Part of a small language model's weights.
Training: a variant of SOAP for these matrices, 360M tokens, 2749 steps.
Each number is 128 + 32 x the weight over its row's rms, rounded and kept within 0 to 255. Layers, rows and columns count from 0. The size above them is the row's rms in percent of the matrix's.

# layer 8 MLP up, 1280x320, rms 0.0955, rows 676-757, columns 120-159
size [ 98  94  99 103  99 101 107  93  92  92 100 101 105  96 100  96  98 106 103 101  92  97 105 106  99 106 109  99  94  97  97  95 107 101 107 107 101 102 106 103  97 103 100 102 102  99 107  98 104  98  92 103 103 107  99 102 107 104  96 100 100 111 102  98 102 100 101 103 102 108 108 105  95 100 101 108 109 101  94  93 110 103]
[[156 136  76 138  71 123 146 221  70 109  45 118 121 166 140 121 134 171 133 121  98 180 131 122 170 137 118 125 113  67 144  96 129 152 103 187 128 173 134 138]
 [ 80 148 123 134 137 154 127 126 110 145 198 132  61 112 147  81 125 124  43  92 119 114 124 110 112 164 148  81 138 168 103  95 109 126 134 140 114 183 138 155]
 [158  68 119 195 123  83 144 116 174 144  55 140 119 101 101 139 191 157 140 191 125 156 105 126 110 134 156  52 213  68 123 146  85 131 101 138 160 136 106 139]
 [134 126  78 100 142 146 116 120 131 126 138  78  80 206 129 124 108 175 141 136 135 118 170 122 145 205 182 154 129 150 134 114  74 123  95 119  82  84 100  95]
 [167 142 133 156  85 138 144 131 134 130 131 165 130 137 124 161 188 133 144 104 136 118 143  84 135 117 113 166 164 138 154 124 150 171 159 127 144 108 126 146]
 [104  91 163 113  60  85 134  86  84 119  97 100 101 128  83  91 123 108 106 156 156 126 180 143 122  97 223  85 178 139 109 167 141 104 168 151 129 104 166 148]
 [206  85 152  70 102 140  77 114 151  81  86 178 131 107 171 120  64 108 117 115 154 133 117 122 118  91 207 101 126 151 151 122 157 138 135 111 101 108 146 158]
 [ 93 109 138 110 152 139 173 131 143 161  91 124 135  84  99  84 136 134 169 149 147 154  85 104 146 130 129 132 122 128 179 143 109  96 139 128 223  93 114  96]
 [ 96 111 112  80 102 134 154 114 137  97 172 148 179 184 119  73 123 137 118  91 106  82 105 178 103 141 136 119  89 120 116 127 162 157 127 127 116 155 108  76]
 [111 131 207 128 105 180 172 152 169 112 131 150 133 141  93 140 122 121 129 190 171 188 127 133  78  59  95 146  90  95 182 158  50 137 158 136 123 104  77 150]
 [152  99 170 103 120 135  67 123 175 163 188 144 135 113 139  93 158 108 133  65 163 105 149 111 136  79 168 120 155 124 147 192  88 139 148 159 125 119 135 152]
 [197 141 142 156 118 129 152 131 146  95 175  75 132 135 115 170 164 133 191 158 123  74 109  80 185 179 106 117 108 107  95 106 103 150 155 134 207 136 115  71]
 [129 120 157 122 108 131 125 120 105 135 101  59 133 174 113 146 182 121 138 164  44  92  88 204 153  69 112 124 101  64 135 147 118 136  92  96  66 194 109 130]
 [128 138  95 124 139 163 126 166 180  93 142 125 115  77 143 149  98  78 163 183 143 125 149 205 157 106 139 133  94 137 143 163 105  87 133 157 134 155 194 146]
 [105 117 118 182 122  71 100 106  57 144 114 133 140 116 147 135 150 157  90 145 103 116 234 158 137  60 101 108 144 139  92  94  93 166 116  69 152 135 156 163]
 [114 137 133 151 103 111 140 125 113 112 124 102 112 218 103 150 142 111 109 179  89  83 128 151 142  98  71 127 124  87  82 133 143 137 110 127 123 168 113 167]
 [121 109 148 157  77  60  90 144  74 101 141  60 147 174 169 119 139 169 101 132 181 108 101 137 109 141 153  60 159  91 157 131 114 109 122 162 155 157 101 160]
 [131 133  81 156  89 160 144  94  30 195 125 108 125 143 168 125 120 105 151 112 157 114 103 106 107 105  55  91 197 109 140  98  95 141 118 169  92 139 133 111]
 [151  90 140 110 102  93 127  89 142 121 105 184 172  91 179 145 117 126 118  79 163 123 142 106 163 131 101 117 111 142 166 145 149 131 114 113 138 128 153 142]
 [ 79 145 124 124 150  95 141 175 147 188 152 211 106 123 199  95  69  89 120 103 174 143 224 154 124  69 158 168 150 125 172 143 160 137 132 153 157 144 116 136]
 [128 120 120 124 110 147  72 162 124 119  95 165 118  70  88 112 147 132 162  87 131 152 164 142  67 143 138 119 139 154 162 113 138 120 102 176 114 103 111 119]
 [152 134 126 125 117 202  95  91 144 113 124  95  98 148  78 121  94 110 178 167 151  86  72 119 188 183  91 135 155 108 163 138 130  54 113 141 142 130 146 109]
 [117  97  82 100 110 179 146 132 192 167 137  92 153 144 149 113 160 115  81 107 102 136 111 102 179  85 217 136 123  52 128 150 125 155 144 173  85 129 114  83]
 [180 103 165 172 115 104 129 111 149 123  72 184 157 105 153 162  88 169 144 117 168  87 159 148 146 100  86  18 127  99 141 139 109 108 159 117 171 102  90 104]
 [134 110 153 131 124  89 117  94 120 103  89 102 109 127  67 183 142 149 103  84 217 102 107 153 124 132 153 185 137 155 152 121 128  84  53  89 109 121 200  77]
 [147 128  69 127 150 116 133 143 165  96 121 149 190 112 129  96 149 139 156 121 110 103 148  98  73 130 127 148 131 160 152 157 120 137  99  95 120 119 138 124]
 [ 88 140 118 150  79 183 159 171 116 157 184 106 121 175 158 113 147 132 183 127 120 184 165 124 118  96 140  69 116 155  89 113 104 127 131  97 124 184 108 100]
 [128 152  76 100 117 122 166 147 130 158  57 121 204 165 159 124 134 113 127  59 138 102 189 100 141  96 213 109 109  97  59 118 130 131 169  80 162  91 149 125]
 [143 126 124 122 128 204  49 149 160  20  96 119 136 113 145 139 141 120  98 128  94 140 129 126 119 123  96 115  96 151 101 117  98 163  85 158 139 136 167 140]
 [109 175 119 139 125 131 149 121 157 150 156 147  86  85 177 130 158 144 203 135 123 120 123 148 164 156 145 133 184 112  99 131 134 109 131 103 123 118 138  88]
 [ 81 136 144 143  79 169  63 146 112  86 149 123  95 148  77  96 157 100 161 166 170 122 115  90 118 143 187 214 126 111 111 178 114 106 119 111  70 132 132  97]
 [ 95 151 120 121  94 132  91 123  57  83 133  82 131 173 174 153 105 150 130 108 158 109 116 137 219  93 122  71 131 138 139  46 124 131 126 103 128 144 178  92]
 [130 101  80 141 141 158 134  57 111 145 174  77 100 125  85 129 106 155  87 165 181 118  97 120 134  98 112 135 104 125  99 124 115 166  75 134 140 161 130 106]
 [160 123 141 132 137  99 111 144 134 145  81 157 183 123 166 139 150  96 136  76 103 106 110 134  87 119  42 109  99 166 145 154 138 123 184  74 148 188  49 122]
 [115 154 125 153 115 120 126 142  99  89  55  36 188 164 151 180  87 154 162 101  80 154  95  92  70 111  84 158 154 128 139 115 129 136 154 153 140 221 122  79]
 [108 146 210 106 174 143 132 136 172 164 169  88 166 180 119  93 113 173 116 109 118 163 130 137 132 145 126  93 143 132 133 134 161 117  50  79  83 141 157 138]
 [ 83 109  83 187 110  93 159 147 112 186 127 103 145 123  79 154 113 164 127 152  98 169 144 121 141 111  93 103 114 129 173 141 104 157 157 141 124 141  97 107]
 [ 52 119 128 129 154 197 101  83 180  88 132 116 155 141 114  64 138 135  94 156  96 143  94 114 144 151 150 126 122 156 143 109 108 100 121 129 136 116 190  92]
 [132  96 129 117 128 189 124 153 101 100 102  64 157 150  75 126  85 107 156 148 128  93 186 129 108  83  94 140 165 105 124 161 109 118 111 136 153 130 120 102]
 [112 121 117 153  82  93 161 177 131 137 152 153 136  99 128 125 110 113 134  94 113 136  56 144 122 115 144 186 134 136  85  79 122 114  95 106 178 180 135 156]
 [125 126 188 100  55 126  94 101 126  86 133  91 164 107 135  64 175  56 110 107 135 147 118  90 143  91  82  83 156 105 186 129 116  95 119 128 167 102 105 156]
 [ 77 101 120 119  83 130 132 139 128 126 103 161 181 169 128 200  92 145 136  83 117 135 104 171  63 150 196  77 139 194 118 130 121 136 108 194 120  95 155  82]
 [ 77 142 147 125 125  96 111 108  86  89 110  99  99 134 124 121 204 179  68 130 122 125  98  77 115 101 125 128 131 135 140 102 108 148  76 173 127 132 110 170]
 [141  92  97 126 115 145  46  60  89 100  86  49  99 125 144  84 168  36 126 156  57 122  97 143  44 124  93 153 136 155 102 125 134  91 121 123  97 156 101  83]
 [ 81 137 158 154 129 121 223 142  92 157 139 138  95 172 199 123 114 148 133 131 134 122 103 111 104 136 156 158  98 119  69 134 168 153 161 113 113 111 107 114]
 [121 107  71 121 125 122 112 112 126 107 118 145 183 211 164 222 148  87 162 160  75 151 155 102  71 103 114 121 127 123 139 151 168 114 125  82 114  99 129 155]
 [154 104 169 112 193 135 162  68 159  77 118  59 136 152 110 133 135 109  88 114 117 130 140 130 139 112 137 125 111 118 137 154 158 170 123  86 174 163 122 188]
 [ 92  86 120 116 157 140  51 108  96 144 133 125 216 126 146 137 186 154 153  87  91 123 115 132 143  88  86 121 192 169 123 142 142 142 141 131 126 193 144 126]
 [125 148  77 157 165 106 112 121 112 145 150 142 196 149  77 196  83 166 175 114 175 122 145 146 165 149 187 220 129 107 130 130  61 110 111 128 107  66 180 110]
 [103 107 134 103  75 117 127 157  67 111 128 134 153 187 124 108 130 106 142 107 104 129 147  72  99 161 194 149 127 159  89 170 175 130  99 109 154 155 143 156]
 [ 89  62  78 190 131 161 145 144 130 131 135 148 124 172 156 124  87 136  91 146  99 117 180 122 187 122 165 120 100 118  93 113 139 102 179  99 182 123 130 175]
 [144 128  73 129 167 125 149 136 112 192  90 138  55 157 111  57  96 171 149  89 121 108 142 142  91 107 155  63  86 160 154 130 159 138 118  67 112 144 109 138]
 [110  99  95  98 143 177 142  89 121 187 162 118 134 119  65 137 106  92 119 112 128 163  98 106 133 131 104  97 102 146 122 122 166 116 141 194  92 132 140  68]
 [125 129 160 162 128 195  67 144 127 139  49 155 102 145 139 152 139 123 129  86 221 140 125 105 154 152 156 131  85 100 172 176 173 113  47 144 168  83 169 135]
 [137 153  53 135 136 165  95  86 154 120 147 155 126 170 149 116 115 184 124  78 120 146 149 146 122 189 139  96 194 215 129 105 113 167 183 154 133 142 113 125]
 [154  98 145 158 131 114 127 183 114  80 113 188 179 157  85 156 138 121 116  85 106 156 122 139 100 138 129 131 134  95 142 136  36  91 116  93 140 116  54 183]
 [200  75 118 141 108 119 135 152 106  74 117 126 129 119 144 140  96  83  93 157  71 108 127 255 151 145  93 149 114  98 124 140  87 173 138  93 106  84 114  28]
 [ 63 185 113 122 130 127 139 139 106  41 208 132 119 138 137 134 130  98 137 107 163 128 175  41  92  62 100 155 114 102 119 141 109 172 132 169 168 157 156 117]
 [ 83 147 129 162 115 135 130 132 127  15  95 117 169 168 166 134  90 114  89  87 122 104 153 135 119 108 113 190  70 120  78 101 148 114 144 101  89 200 104  82]
 [117 114 129 133 106 120 184 128 122  97 179 157 101 144 105 166 175 137 178 107 146  91 106 112  61 148 121 118 116 134 139  85  54  83 137 100 153 137 127  83]
 [ 84 134 104 142 101 100 142 140  97  90 106  75  99 103  77  68 195 168  78 170  75 134 139 139 195 114  90  97 119 120 116 136 104 146 111 127 127 140  87 164]
 [139 128  94 171 110 135 140 185 133 147 151 152 158 126 160 119  73 156 110 117 101  82 167 181  99 152 109 112 123 172 167 128  94 137  97 143 107 113 140 125]
 [141 161 155 107 127 126 138 104 159  97 193 110 135 147 141 123 114 194 112 145 123 151 160 101 156 145 122 177 163  90 111 123 115 120 134 157 204 120 138 112]
 [104 100 118  82 128  69  82 106 147  86 155 129  99 130 124  94 152 100  67 157 114  58 170 139 129 125 164 121 134 134 110 153  89 192 156  75 149 142 188 126]
 [117  82 173 164  48 164 102 154 134 174 125 135  87 112 125 146 158  96 124 129 138 142  98 129 132  83  91  87  95 153 134 167 135 135 152 147 116 184 151  76]
 [144 113  54 171 170 148 147 138 132 120 125 157 108 118 112 161 143 105 128 100 115 110 156 123 148 140 131 105  92 137 128 150  94 191 112 147 122 134 130  88]
 [ 76 141  87 104  79 166  96 154 134 102 136 130 145 100 132  75 180 127 165 125 144 115 194 122  71 106  43  83 116  96 132  74 119 117 162 116 121 101 115 117]
 [108  86 145 130 135 186 171  93 126 115 151 102  66 145 136 168  88 117 161 105 104 128 117 140 152  96  89 110 134 165  69 175 125 163 159 190  98 116 155 117]
 [141 103 100  85 106 158 205 126 113  91  85 112 118 115 104  87 157 126 124  50 104 148 108 166 151 137 108  83 135 139 134 121 135 150 145 111 136 137 123 155]
 [172  31 174 109 174 135 137 135 156 114  97 103 147 175 188  81  99 120 108 101 116 145 123 124 117  74 132  64 138 136  86 140  97 119 138  96 134 135 147 128]
 [ 77 175 143 161 154 171 127  70 146 175 108 134 104 166  92  99 158 175 135 145 180 168 105 123 180 134  64 156 153 115 108 138 129 183 114 219 135 132 138 117]
 [ 68 118 123 125  63 117 125 141 144  99 111 102 140 175 177 138 193 118 134 152 100 157 157 155  91 144 101  93 160  84 104 160 123 140 131 165 127 134 134 194]
 [213 181 145 121 152 124  88  99 135 112 189 100 142  58 164 130 131  82 138 146  64  99 136  80 101 121  98 133  82 107 125 148 101 172 146 153 140 191 102 115]
 [177  78 102 157 145 106 128 106 135  31 185 107 127 103  74  44 130 162 119 137 139 114 107 127 131 121 141 108 120 147 123 165  79 133 132 107 120  76 119 153]
 [163 113 121 107  73 115 169  93  67 163 147 102 123 174 102 119  83 141 121 155 194 121 126 122 173 119  85  90 103 114 157 165 116 129 127 114 147 120 132  62]
 [153  64 141 166 192 117 152 149 132 111 103 159 115 141  96 128 134 128 124 156  71 137 115  88 126 163 108 156 139 136  97 101 109 152 216 150 142 112 111 151]
 [127 113 171  71  83 146 134 172  69 123 109 131 185 111 141  70  95 139 140 121 110 135 102 153 133 103 106  82 109 106 108 126 130 173 159  93 197 167  93 150]
 [119  98 122 166 145  79 147 162 139 126  67  88 197  75 178 176 129 135  73 129 194 140 190 117 196  90 145 113 103  88 125 107 163 146  87 141 105 119 152  77]
 [ 71 106 201  95 138  77 142 165 124 166 119 184 231 145 174  86 120  95  76  88 130 168 115  91  92  98 103 112 157  96 188 162 121 134 123 157  85  75 109 169]
 [122 148 121 147 102 128 156 132 117  97 173 141 178 126 150 142  95 100 123 120 119 114 118 139 203  79 150 132 109  89 152 111  95 102 118 132  71 146  97 118]
 [ 97  96 119 134 121 104 109 159 115 103 103 134 162  94 126 160  87  91 111  80 150 135 185  81 126 142 133  84  75 116 138 102 135 156  98 142 136  95 200 100]
 [154 109 139 142  97 121 147 157 182 127 126 183 152 145  99 118  82 110 148 153 141 125 197 130 128 113 106 131 183 158 146 168 137 163 145 117 113 180  54 173]]
# layer 8 MLP down (transposed), 1280x320, rms 0.0957, rows 676-756, columns 120-159
size [ 95 106  97 105 106 106 112 101  91  99  99  98 112  94 104  99  91  99 121 100  91  97  98 108 103  94 103  99 105  96 102  89 108 109 109 100 102 102 107 107  98 103 104 103  96 102 102 101  99 100  93  94  99 109 104 110  99 100  99 106  99 111  97 100 103 100  98 101 105 104 113 111 108 100  92 103  97 102  98  97 108]
[[ 74 134 208 118 143 158 105  93 119 122  98  64 132 100 148 160 118  94 119 130 126 115 126 129  88 131  72 114 124 107 113 113 131 119  73 152 127  75  44 137]
 [126 131 115 120 143 177 122 160 139 161 160 136 121 133 138 162  87 150 118 103 100 202 147 164  98 134  96 151 140  96 154 126  71 134 118 128 126 163 121  89]
 [175  92 166 106 136 178  85 144 146  97  99 121 167 135 118 139 138 139 178 130 110  67 108 104  84 170 106  96 117  99  91 169 104 130 162 138 120 103 118 153]
 [153 154 146 104 135 164 128 121 102 127  93 104 150 140 190 144 169  78 183  68 130  28 101  98 102 107 169 126 102 138 151 173 117 126 127 135 110 147 124 113]
 [102 124 107 151 138 184 139  65 136 135 178 136 173 138 115  94 134 163 131  72 129 137  92 102  96 186 118  92 128 123 102 159 136 108  80 132 134 177 128 111]
 [114 125 107 166 170  90 151 112 130  95  91 176 144 111 132 151 130  75 127 149 106 136 128 154  75 106 148  92 158 108 145 157 119 118 170 112 143 140 131 132]
 [ 85 133 133  97 136 165 124  69 146 104 147 145 102  88 104 114 140 108 138 185 124 106 101 124  88 147 106 131 123 147 103 142 143 135 151 107 121 173 149 130]
 [ 41 153 112 115 121 129 127 189  44 166 126  71 156 145 114 185  97 189 107 100  77 124  86 114 102 132 174 140 124 131 138 135  70 183 110 174 101 113 142  67]
 [ 81 129 113 127  96 137 120 106  79 149  86 103 101  88 116 124 174 134 129 151 152 123  90  81 100 100 191 113 141 188 158 145  76 104 125 125 106 116 127 161]
 [151 120 117 157 106 156 135 192 128 107 116 181  94 147 116 141 144 149 113  84  97 155 144 140 115 174 112 170 127 116 155 141 127 126 130 137 113 135  88 148]
 [108 188  84 185 133 130 156  89 153 161 116 129 158 147 107 112 149  88 124 100  94 133 124 113 124  78  86 145 136 132 119 157 170 175  96  96 127 171 136  67]
 [136  68 117 116  79  93 139 127 130  81  89 120 103 136 101 120  60 121  77 133  63 122 102 124 114  54 151 118  70 168 155 163 139 143 108 208 109 162 133 189]
 [154 158 128 115 118  98 115 102  79 172  94  85 131 120 127 154 141 147 156 143  76 133 170 197 118 132 151 145 201  71  84  50 140 112 162  83  83  86 109 110]
 [139 176 129 129  99 124 188 134 138  72 121 103 111 111 169 109 163 159 159 116 118 132 153 129 134 160 140 148  99 155  61 118 133 168 121 125 123 156 143 168]
 [126  24  48 137 132 102 161 157 121 106 120 126 108 110 114 119 214 195 153 121 126 155 158 175 105 133  79  94 204 167 132 184 135 116 160 180 110  72  96 122]
 [149 108  97 119 138 105 106 126 104 119  72 106  95 130 108 105 114  87 140 155 128 116 120 117 110 121 152 120 164 181 146 184  51 141 164 106 125 153 143 127]
 [171 161 145  84  84 129 176 151 117  98 131 137 151  98 120 106 170  90 145 109 110 119 174 160  95  92 127  98  81 110  47 114 162  98 178 103 171 137 115  92]
 [101  73 186 148 156 126 130 110 129 185 151 197 131 146 171 100 139 132 167 106  79 153 147 186 120 116  95 167 118 124 127 179 145 119 103  93 147 147  94 141]
 [126 169 185  75  77 138  83  82 103 125  65 146 130 133 143 148 146 162 140  79 152  99 142  79 149  94 160  75 134 106 161 105 141 127 118 180 139 160 121 123]
 [ 77 100 113  84 152 122 151 155  87 144  93 174 114  53 160 137 102  82 167  96 136  72 112 130  81 178 124 119 121  90 152 129 155 165  98  97 147 180  96 112]
 [161  77 154 129  93 145 118 151  80 128 120 106  55 166 100 140  97 115 115 185  81 173 117 156 141 123 176 105 145 119 163 152 102  73 111  85 130 154 116 125]
 [117 110 141 107 113 125 178 120 129 157 142 118 119 158 151 150 121 100 118 151 154  83 142 100  78 133  83 133  85 123  85 121 158 110 150 124 103 119 103 130]
 [ 98 135 126 140 136 114 122 175 162  48  76  99 139 147  92 100  62 119 129 124 113 141 193 131 114  65 182 192 107 137 132  96 135 159 101 139 129 166 132  98]
 [183 121 172  84 116 101 144  45 116  98 126 155  62 128 138 124 153 153 127 170  96 116 177 156 166 175 119 136 142 105  97 142 125  98  94 100  75 114 148 107]
 [132 118 127 142 117  58 114 127 160 136 119 153 126 111 174  49 147 167 127 138 152 126 150 110  57 133 126 139 115 175 150 130 130 127 154 122 128  73 164 104]
 [ 98 124 108 152 166 164 149 139 101  90 157 100  97 130 208 152 148 162 142 103 104  90 109 138 161 123 120 102 114 117 180 207 126 167 146 138 159 138  78  93]
 [ 81 128 147 149 189  72  93  84 136  78 139 138 112  72 102 133 168 121 133 124 194 127 169 123 161 142 136 115 185 146 134 148 111  93 179 142  99 117 129 131]
 [122 161 128 191 108 193 118 128 109 130  84 120 137  97  51  95 140  68 117 174 170 107 119  97 123 178 106 161 116 171 197  55 123 109 145 128 136 116 133  85]
 [102 148 179 120 140 114 198  85 166 132 110  82 135 159 124 121 127 103  92 124 161 123 149 123 143  85 124 140 146 171 151 128  93 105 112 110 119 156 111  89]
 [ 99 144 195 140 183 124 140  86 115 135  98 126 134 101 113 123 101 103 137  71 142 109 111  76 127  82 187 143 122 147  94 133 153 141 117 116 124 132 153 140]
 [ 90  38 119 139 146 159 132 145 124 130 219 158 113 101 113 104 133  76  93 116 120  93  71  61  70  94 128 190 166 142 140 146 129 120  91 127  73 145 112 105]
 [104 140  64 138 155 141 147 141 111 134 189 146  99 159 115 130 116 172 161 167 109 137 150 120  64 137 138  65  73 174 119 179 150 162 128 129 156 121 124 131]
 [141 130 159 129 129 124 101 121 103 166  85 107  92 108 119 148 103 108 141 110 143 100 105  74 149 148 149 121 114 143  96 131  82  98 133  93 139 132 135 160]
 [125 157 157 119 120  91  86 155 145 151 189  64  88 102 186 151 167 163 105  70 169 186 163 119 158 157 138 210  79 150 142 145 203 145  72 114 126 161 147  98]
 [162 176 140 119 143 148 122 133 126 161 110 139 138 146 115 146 174 145 122 214 177 165  86 129 177 131 118 128 111 117  97 134 109 160  68 147 171  57 124 137]
 [ 83 145 103 158  86 117 127 128 196  76  90  72 100 144 150  57 138 150 113 179 197 126 107  66  79 127 154 102 124 142 161 115  70 163 108 104 136 106 148 161]
 [124 193 186 113 130  82 142  90  92 106  94  69 116 151 102 111 141 123 117 110 159 147 124 116 127 131 156  79 127 150 122 199 121  94 167 175  84  89  99 145]
 [113  96 129 167  64 129 121 157 152 128 116 109 104 156 142 121  93 135 211 121 168 132 139 161 181 125  93 102  74 170 125 141  84 183 103 114 128 107 135 115]
 [180 128  95 171 149 104 116  86  66 131  79 140  51  90 142 143 108 114 127 129 120 145 150  75 100 100 131 127 116 129  99 119 100 132 118 173 171 116 148 195]
 [149  69 109 112 143 121 144 155 124 179 135 164 160 147 120 141  79 168  88 137 155 151 157 111 109  63 201 129 130 123 180 116  94 121 192 115 193 165 143 154]
 [151 141 142 172  97 148 105 188 156  67  80 127  65 141 135 117  27 125 141 105 125 125  69 107  88 113  91 162 121 157 138 116 132  98 184 126 130 166 148  60]
 [163  49 165 110 148 117 128 119 133 193 140 133 113  95 131  99  79 119 124 179 108 141  94 149 105 105 149 129  66 134 103 115 107 158  94 210 147 159 204 185]
 [ 91 113 152 140 165  87 110 154  75 129 114 129  98 130  77  77 118 129 134 124  98 131 157 153 125 186 149 146 136 160 150 108 204 178 128 128 140 139 126 121]
 [109 159 169 107  69 134 151 128 154 104  82 101 114  95  91 160 174  63 157 149 140 145 154 166 165  98 157  95 103 107 136 106 129 145 109 132 127 110  77  89]
 [131 177 158  78  60 142 153 146 190 153 110 104  90  87  92 160 124 128 173 113  91 168 107  95  96 127 115 155 135 134 167 112 163  88 114 197 123  89 147 120]
 [124 172 100 147 109 146 198 179 162 168 129 146 156 122 138 207 116 157 197 106 109 137 126 155 148 142 197 125 118 136 117 152 111 143 138 151  96 102  92 136]
 [117 101 102 156 101  88 146 131 132 132 144  91  33 163 113  68 176 196 118 145 140 147 140 129 137 187  72 105 144 132 108 145 150 136 166 130  83 131 116 117]
 [151 111 133 111 144 139  94 142  82  96 165  84  90 151 131 138 131 199 132 158 120 102  91 150 134  80 140 106 137 132 136 134 112  97 107 135 121 192 126 136]
 [ 70 113  87  80 143  82 160 169 116 135  94 147 170 141 157 135 123 139 116 137 103 129  77 126  81  97  99 146 139  99 117 108 119 106 173  86 144 140 204  44]
 [137 152 195 143 116 163  99 127 154 152 156 125 114 115 143 111  65  85 163 125 147 100 160 122 148 107 129 148 103 113 120 143 108 101 112 112  88 101 105 130]
 [106 122 111 156  74  88 104 127 127 128 110 113 133 106 178 164 164 158  65 196 119  67 129 188  60 135 163  81 206 149 130  94 107 138 108 149 121 109 109 176]
 [ 64 123  89 173  89  96 135 103 133 146 144  81  91 151  62  57 109 129 155 134  90 102 125 127 146 171 130 142 127 117 120 142 127 178 107 130 153 104 109 132]
 [178 163 159 120  81 145 148 172 128 138 158 148 161 122 176  79 154  89 118  74 114 134 150 110 178  83 123 104 133 130 126  94 153 149 140 121 155 165 103 126]
 [135 107 147 171 138 150 172 150 132  57 155  94 127 138  96 149 135 126 110  94 109 164 129 163 159 120 114 142 108 116 142 101 140 103 126 168  98 132 159  97]
 [ 89 146 152 128 141 135 164  95 152 129  95 119 106 131  92 150 124 118 190 140  95 183 136  76 156 183 121 151 140 129  39 136 138 120 195 109 113 137 127 158]
 [141 112  39 128 113 167  97 152  88 157  37 137 174 161 152 162  91 144 104  99 149 181 139 117 109  93 146 120 125  91 101 114 115 117 106 100  88 139 153  93]
 [135  87 190 133 122 123 125 148 109  84 121 217  92  97 120 134 141 114 131 111 119 140  45 123 158 151 140 172 135 136 115 127 156 148 124 126  98 135 143 168]
 [155 158  71 110  99  62 119 108 108 162 121 153 110 188 136 101 169 154 159 138 105 164 135 112  93 173 141 160  76 102 128 124 119 139  87 121 146 105 161 121]
 [149 104 114  77 151 171 129 121 112 129 143 106 114 138 130 162  98 100 147 174 133 112  82 144  89 141 122 172 129 155 175 152  63 119 123 121 138 199 117 148]
 [114  99  74 168 237 130 118 128  99 186  70 109 126  82 161 116 124 107  98 135 213 121 141 102 158 126 122  84 123  90 166  88 156 177 133 122 140 115 138  60]
 [192 102 122 140  89 112 114 154 133 127 120 114 160 157 140 141  96 102 131 144 121 140 119 134 176  98 121 130 114  95 177 166 119 133 143 102 146 147 140  99]
 [145 157  64  84 125  81 120 140 156 168 125 155 134 120 162 162 152 124 130 115 155 121 198  52 136 165 136 102 122 130  97  96 133 132 140 124 164 170 118  99]
 [121 183 139 182 109 158 118 119 103  80 135 116 160 159 194 158  90  97 177 118 135 113 165 129 133 116 131 137 139 175 102 155  92 138 111 147 150 146 105 106]
 [125 160 173 113 170 109 125 105  92 117 130 125  78  54 186 118  85 104 142 149 105 124 123 165 162 116 116 121 120  94 158 115 103 117 123 130 136 137 114 108]
 [ 86 148  78 105 109  79  37 125 205 126  95 199 137 201  93 118 103 150 116 142 123 189 114 172 132  78 124 128 123 112 117  73 149 132 165 128  96  94 169 148]
 [123  57  76 106  87 166 132 163 115  86 150  46 121 109 119 157 105  88  86 125 104 128  79 148  89 150 137 166 137 155 193 157 125  78 124  98  75 154 105 103]
 [131 131 127 154 147  94 140  90 132 139 135 174  54 116 173 156 144 108 165 159 129 162 137 171 151 142 137 150 119 122 161 134 102 102  42 189  58 155  96 122]
 [178 108 187 175  93 132 185 128 133 134  99 163 114 108 137 179 181  81 161 150  93 101 203 148  73 149 144 166 165 117 111 144 154 116 106 154 164 135 174 165]
 [121 130 113 124 167 131 167  85  96 139 102 161  92 106 118 171 124 120 189  96 124 140 175 101  57  93 109 163 115 101 165 122 143 178 151 111  72 104 135 145]
 [ 85 110 116 124 141 138  79 116  84 141 137 123 148  92 166 181 113 130  92 111 108 169  95  90  94 130 136 117 111 179 112 116 111 110 123  75  86 111 129 185]
 [125 120 182 120 138 180 158 120 134 173  67 113 114 157 182 170 131 113 150 179 117 157 131  87  85 160 140 163 146  54 111 106 127 140 151 133 133 113 131 216]
 [ 94  95  90 128 104 105 102 102 129 108 143  83 116  93 133 142  78 138 158 185 130 145  75  31 166  76 107 113  82 164 144  59 154 156 154 131 170 118 159 173]
 [ 67  79 133  91 151 104 143 151 173 130  97 156 106 213  77 126 175 131 142  98 138 128 136 149  85 101 112  97  99 183 124 127 170  85 127 124  18 133 118 112]
 [155 151 135 135 198  40 167 121 137 105 154 141 134 159 133 156 129 105 141  84 127 143 146  92 115 168 131 127 104 130 130 163 147  84 143 100 144 132 124 155]
 [151  83 183 122 153 151 125 183 149  79 130  91 127 125 134 159 151 131 144 157 154 186 179 208 101 142 140  87 143  94 155 163 169 126 128 188 134 134 140 148]
 [165  73 101 114 144  85  98 179 137 125 103 117 166 132 113 143 133 151 121 127 112 105 127 114  93 154 114 122  59 173 102  69 127  59  71  68 164 108 132  96]
 [195 125 136  99 140  90 102 115 116 115 125 151 106 160 123 127 133 142  99 135 136 112 157 111 181  71  97  96 148 103 100 137 125 148 119 201 139 119 164 154]
 [ 75 134  89 147 113 152 128  83 133  78 100 137 162 134 100 140 162 128 137  80 160  71 145 108 169 115 145 113 139 103 174 131  86 102 153 145 106  87  41 152]
 [144 123 115 184 131  79 146 123 196 175 142  73 116 180 116 107 133 149 153 150 118 137 159 117 113 104 199 123 104 126 107 134 108 129 159 203 184  80 101 150]
 [195 201 123  76 138 115 203  89 129 131 154 166 125 120 147 113  90 137 139 120 148  76 174  74 139 120 137 167 142  65 151  94 132  83 105 126 152 105  97  92]
 [121 111 143 172  82 134 149 127  64 161  85 139 164 119 130  98 144 123  62 105 174 157 109 166 111  94 111 128 139 140 122  95 180 128  83 126 130 127 126 170]]